config = dict(
    n_layer=24,
    bias='none',
    init_std_qkv=0.042,
)
Each number is 128 + 24 x the weight over the matrix's rms, rounded and kept within 0 to 255. Layers, rows and columns count from 0. Numbers have three digits each.

# down: layer 7 MLP down (transposed), 512x192, rms 0.149, rows 385-424, columns 0-47
# gate: layer 7 MLP gate, 512x192, rms 0.112, rows 386-425, columns 0-47
# up: layer 7 MLP up, 512x192, rms 0.11, rows 386-425, columns 0-47
down385:161124128085173167135043128162128142098123129101128102126102140138170088101142119157170094090098140132140096118126147169136126124152153157123083
gate386:099116078119114103154127098149081121099129103153116133128114146109131154148168144160117114145099138122102160110125123131120107119143109131114140
up386:135126120124135113133142121113133112139101128174150079130111146150135147163123194128147118124141121124110112090135109174144114114148120113105118
down386:125161154119122177148187131117181148117160178159156086125084120153105120140114178149154121117154172082124098095109128115149118098098168090127128
gate387:124111128118142094104110134162116130137122134118076151183105137156126117137138152126134167148169109136114127177124114114117163105127116131113130
up387:132156153177157146129138091137141123122103135139139137145100106125156141102123150132134076122105156128177119122131089125167106139099126113140136
down387:122155142131155150116073166106088139135095108078082105123124123127123125106158147170163146165152116109148116125106151131131143103186146144170132
gate388:099144114181119134136117164105125136152084193127129126112165118133123125128139143181133137155116064185129109137109094122135105108140095146152146
up388:132165124152110121101096161149140130117117141120143124137151126127125093116131157158174122124113093152092108165144094164132106137162139141139177
down388:125113187108115152123148129112144103085140139153102115141153127112132107128122113100152127116118145114088106119117105123164203149149145115140166
gate389:129126138135169120094070087118138170168150136126156122089136161144109110140153143127109150155069146094083140145119112105111131138062100124122125
up389:112077177104178134128112083108141136070191156121067108129135118141137119115137135141126111156126143066046087153164084126111141128113097110115104
down389:128118089120123088162132093096074126098153109125126133146079135123115156139185137134123115155114146121125066109138098118145149132106120124127163
gate390:137100133106114129175120109119081117127090131162128125095137117170149152136158087117114155122096168101082118114140128111152154152116136114092154
up390:134172119106119152105133140127124116144139135157117107117152176150103109138137119130134155131141104152145133113124121092170089175130148114163093
down390:104155165156155147113128167193149134135117145084148111129143163140117095151104120072135129157152124081137138161115112128181114113152076115127140
gate391:169101129173108121142139117154140121147084134114117155135085140148122112105149083170103121112119115094101143137118135057163132118154099079162109
up391:163082087155129117121098158125130136143081151103148129123135143144159141098108176128119111139157088112182138158148078164132067145138142095134147
down391:181116093129137171106118092159169124099123130160111172142137122130112141125195118146147145098121110136102148155130134118121110136142130122131151
gate392:123080115123135119122105120159108098119136169122120104122142189154139128170138092136131118130156131136098142084102119128107123165124141159155165
up392:149073111120121120120110112129114132128159137157084120099121141147097065121137108137121109120156119101142129133144161172129143154173132182070159
down392:105157150116108119144114100117155114112150088114112123123123177095129123095121148125166107152072152096085152110099076121133127118113144117150154
gate393:117115122135186103112142100121117154074123123144098127120136114134136177145142154123153149164114117158142146120100088119114112074119131135118099
up393:158123138136149096146132086129119095081121150113145126158142119137125168132140127158093088106124129098150141123119106167127135126130122115154134
down393:136105119108129149122157122143105137144099152122135126139122136147113108118115163126092125084140108085137148139138104117154153174110130110120138
gate394:114102119140136139137138080144189170119128081167112129158136127157147155108147112120160147107116154131102118105120102085117104156164138123096117
up394:142136145166161160144142120166166156151141118122135125174134112127124164143126127115109096121146134160122121157100143123124129121081104140147153
down394:097084154166140135120138143104140133131158147119145163133115134109111114122103148155146100135120096148135120147096168148146149131156152113173145
gate395:106154096107152138119137086116083173105139151109166108121134073108088140103147188147107133091105134138152116148106107132112118124174125098132108
up395:118161154072188127135108121147136133143089126138119120150143109127161107134161110139138099141155117156101166128072064108114146114108084121130124
down395:114139147170083101175159128113124085163148150132110118131165119142133167136107156147127137150106135084137075119150125137153135105136147146119153
gate396:135127098124139136108103115138122161145113120115143082078133173115076108098108131140112130134137122124163131161091183145099185151133158095116100
up396:124107153157148154101138158119112127103150118172134146127166144173104137127129153196140075136120114178140172155147078175152134106099118126167106
down396:112102144144104138150144132120125137155103127167123137098125095147142114122091128121136176131123191104111138121140124152118135110126100163118150
gate397:131121105113123135198103131148165092131081138114156115150112119112161114115164113108160139088075144163139115146116132147131137131115079119049117
up397:134152123084152092110158146119100092107141126137154148097123141180083113136144112126172125113120123129100110136158121108125118110108132097098135
down397:158162125113147081145140164162134149159131129103144111124114124192125132170145146093092119170156158128155115106117134126144132112078109137147071
gate398:156117070127146120115133115118109115141148114152121118121133123127116149081165129136143184136105150135088120184100185097120172128099161154124095
up398:110144130160123094134110133168133170086124172140134102085150152143100089176150121086057125161139122155123133143136114114138118140100134138110100
down398:144127071108125080090148122157098112105135152122132112127116152180089099141104123091116159141101113152138147143156150116132117140096126132112125
gate399:122156118149129139104157120145154097130114132109110195146141150130135129079121147063109138169129131108114148133130112144126171108159147122178142
up399:139120130141104151139111117118115144162142128153089133143117107194134160153132136153108138128117124139160177143096116103149131116128083113156125
down399:101086139131143070097127143111118097099167113107179113127130108135136109160153131141119147120097124126154155098139111115132157160109083130111122
gate400:118090103121108136097126112096136128137108124121144171121140085147140150142121140120156114099114109124155116123163109112101116143134134108128174
up400:127113127121114129109123123088104100168118145143124128130129098149118124154149179123112085099153144111128109158120136166145129114095136148155137
down400:153119130132140109104113137115132164123160080119141145144119108068128138093126113043153124173135126138144139142113122102146141124183132133131118
gate401:117149164164110124117135134118119125100133131139142152113127104115133134166151140102095126126174113146136171161134121143160131144139154112141123
up401:125146176104164113137127100096108120205127142115131126138136132127138143123078149099134118111123104117113116107142118068148094085111150108128104
down401:116139157120098123127131141104132153135098096157087123150109101049140126105106131148133093141164172160130140105112147095132101101177120132112094
gate402:139151091103069118163125142097086086154126122150131152149144137106138096100090132099105142145125085169151126155093140098093105121127119091123119
up402:115111130103139112096096161147132125126167115107124143132120152094117125118106133118173147077108137171170154133136107114101134101134102159109132
down402:107155096125109140118106110115129119127140103102117156135130105132130102153126127098123141118122124135121100157072118137087102121128131132167084
gate403:148136144138167157110139108132140124125119088103151170138145126130125140149132162154121130155154098125125126112169130113157130117099129102140116
up403:105135178142127149141125098150108114147132155151120140117167140148101116099129136108132124175138139147145147150135098117154142099096091108164152
down403:106143123132153123138142155158165129134124132107115171136191100113161144100135109127140111113094149154137130092136139109143135115134104096118148
gate404:103127085157170163096094111127130105184068118153119123092138097091131133125090129135148111157166174105154175094136125126167122105127112094139122
up404:139084124132125127121141138098124145099161137160129156128070139127159114147144121150152164114126136114144076156141109114125158110136138094130118
down404:141172147128103053134140080101091140136120128117105079171116160129131113129117173165096068120145126153126103130138115111137123130124176142164129
gate405:105139114121168105138132104107120135167148116172186138091140116094087159074148137135145116091117124136118112209089120129144132089107144192160109
up405:156118141099106143138096103117131062155126139142114125100104121168107104102167110086115142100112207168106117156123151144137125153094143097093131
down405:155096135136116101087156136112126155097126128083101157137151097116119150158141116124093174118181106138132193071123131169124127107182116140152136
gate406:135168112150123185167108134146107078102086105117140140151165145129164164081104165140143137097154153132120149121112152144131088128100147095151153
up406:126107124175146095114116096128118143184111138144114142131130136126125146171162123150151120097126121151170143137141133131155150081155130143127168
down406:113104121126102127138149115081081114131060100143145143131118133147113136164129096187129142094128117171191141114099081101089095102124109098101140
gate407:131085115119140107109066127116139142161125118113161136119131164122144133079139089113116111140116157096134113103142121121094097099184105150133126
up407:112087104143132129157130136090138154103136129122144121142128137120104132121142145101122161152123132146144092156118140114117163110139137149111125
down407:135109172177149089089100116142115148099114069095131136134110107099079126082166103113125120133132115127130158127128148115107174124138121137133106
gate408:170152074124124125102065113161098172143155128132158148165154112148121074104146089124144123144166122103133094080182121144074112148096135115091154
up408:112095180099122165103138154111150173120129124131155139134117116161162145075176131105118168119122139171146118144140155124157150120079139164109150
down408:115133185130140135118144131110148077121128130125097116114121109175112152156145142137154118094081123114123127115143143139193154149159128111174126
gate409:152095160105148102105129115107114133098148117181111145123151176127127146119186119073143130128117085125168167147141160149198150089133148177170142
up409:140140130126111129129109124160180164120113124142137138130156138113135141175161126069115109136128102097155123148121177151157167103155142098079119
down409:134137121184079143136140134170144124164139173144153115118138107118139112147128122159114126142170097139122078149172126143121161165122155125091095
gate410:125106126118111113129166153136175132064149141167130117167158138099169119155106174108119178153119132113207143167124140118136128161147141134133091
up410:163195126178135121082088157107130152133096123136153114109155082108102111077141118088113138111109136118140094112170160124124121149119106128138142
down410:148159131139144161099103123134168115087167159068129135120129130107085090117171083131130134118099138156104139104116110139096133133105135126108140
gate411:128151157105143160102120100095064139121112141167104120120109109105140129142122114110157138141132132112069110114117149135122145116116144114103146
up411:092129138135127093139145114166129097109102186139110130119130103158137048076137128149132154103141154138141123126110118083102173162184116140147122
down411:110144124130140160138089098078071117115116175133068112123164087125133104093138143167105144112152131140130105139111141115122153159142118117167146
gate412:106157139166132135141123122111185149120132115134176111101098141196131120147116119099092128102117091095100110169138140128121120161144151141157135
up412:132171133133152128107101154157177114144131100144142135131107108157125109148164152112104091147137125126090090087135134150133118165148089136155141
down412:122159150134097136117122142163111122083156132167119105130128143150120121151127102106120138115120124112126121108107112179156153116135080115102115
gate413:106116099139126159134121136171148106137110148139149115083129145146117117157131135126177118104123169157101137136159154099142100119160180188126138
up413:114123105125114150104123121114131117122108156156116100112096150146144167138148157143120140134148151135116125119110128138095112134154143140135121
down413:144129106108135132150129106136122173076141113101112079148128188109127075101097138101126137162102137169148116129120155157144150092125122151137121
gate414:101127119164138118141129126171140101134126086097120146133157126080111122135044130150158123172140129166129095157098103177137110111127130105143134
up414:085135150171123111120118128132128138136147195138128137132109128201101114105149167117117142072143124088108132083169091127164107104130106143108126
down414:144115120119154121113186141108140138139117139193152133155107180166097147119201111120128131137104116133126112127164127101134153164112116151120141
gate415:103117153097114152073132093135137128089131149086125144132141156128166171147188119131121165140137127105098132089133114127113148137146126146177111
up415:114089124096167157125148108100130154128130150161108122145132122114120115061187121149111102124118125152145111137133082099124114131132142148125183
down415:182106159131169128129093142119146127110114125107117132154162111106110159095120146159101123129161118126167166143143124102121112153123178100112127
gate416:131145142171140164111111120122129142132125112125144113135131169099137122111106185111120131109119133123144136135118128149190108119109117096121141
up416:178111097169137133156093159071110140133115145140123115093135141105096129153112128108125159145148141156115124136120151092114147122165162131153128
down416:127137106102111098122104079125129116128134120139187126096103122151147124100137094137114110163138158072141145159169128123175109114087095164152145
gate417:123103098112146111165154130102119144103140110128143132108098127131142124170097132141173108158160169141143126097125164160165122150036154126133130
up417:116114113169099126163124055134090120147096127115106096110118129123108115117135165193100087080139124106118121086131110109103117136167174131163126
down417:121175152127151125107149163130092091104126132128115098133134147147139148126126099117130114137095112133107177147139122115120115178102081111108130
gate418:143139132121146084108124128161126148133134124124096114151105153146135145123144120141104151127158146037099161107095124124119175185124114092104113
up418:078155139135161094164118124125162094123103129136132123104126083161125125125108134102090131137123091160169185084122093135152118114103135170124127
down418:114115136096113146126163119159078111090159145122138080197116159132116120146109143122121161136160155082151119126138121135093160090127115120079111
gate419:112120150095117146147130140146143119116143116110115161136166174106138146115113134113119166162139140127128123116145128143138135125118141124158112
up419:144097117073111142135100093109143167129117100096121144123103144117149169143159130181088152158130117135114133093179154076099076129071172110141089
down419:124072166117069155125124178175116124119131139128113120125159175085117111128136063134097136118158144132122106154144100130102151094120112166115120
gate420:127111096164090154098186160110115130097164103139121116107092130149108100173124097132145118179114142123146143134159112090126099101155143129124092
up420:131128130155115138106110120122103117126155121180140107107166135128170095166085128149146125158149150142138151158149146163145157126114101131120126
down420:127121133119126081089138112093129140158156106172152175169128172138162114106137122155146129108171126118129142153131119186110182163114081147148145
gate421:139132166110138137103107085063115099126131166159150149158140180174105073142098116122109122153172086127092100138168141119130138103118135101116135
up421:144122111110102127120155108128146126090068146128127113115135141159097076167199148106171141170094109167109135119134139141113101137143119166107143
down421:161115164114139155130113136106118128110126169145177127133128159151135126139120110125069137148158099110132089124112130094157136127109116117164108
gate422:139112115147122110133157132152156124104084148074173104143146150111152087149130138157134123127126124141114107150080164087145075125137126153120173
up422:129116106130135158116148104108124091139155173078105119108111106140146095143115153139121147130101132114149098169094113114175103110116145127128126
down422:111128122158117087113143142123117101085172139084153156169138109146084136135149199116137104129146143150175111173124099149128132111138109169171125
gate423:110106149111163155088139138109153100104133105165109123149129154100134155136117122106162088110121115095133151180121153130164129091115092094101132
up423:109119178146112102130154106078124118094126123118156140124164120124155164131122104127148130150155085126178141132158128123143152105067104112150112
down423:154108174136103122141126121120123141117123126133143096128173139132111134118100127183111163132096142124104147084161143129125156154086110132123142
gate424:126101111142127152104140126099136149115114131186140132097107101116148132099132148160157100098092123102114127089179129085148156142126082126110116
up424:092121139127122136141124156148122147103132085138102181125137136160137108140143142105154102107139080128111118140119143154144155166160123109155107
down424:128160098119172101109159123154152147140138135128177081105099129164107166082125119152094093175105132166105138176149147099129097128075103126149102
gate425:142120104116094149123101146111117127152156164154113135087132126135117096086132079151114123147083102096140146140137139122105127113132121096127132
up425:131122143124154164084111111148118132102111116137119119157125125169131142143148125059131111124172142142136104127126161155144117112093137167100146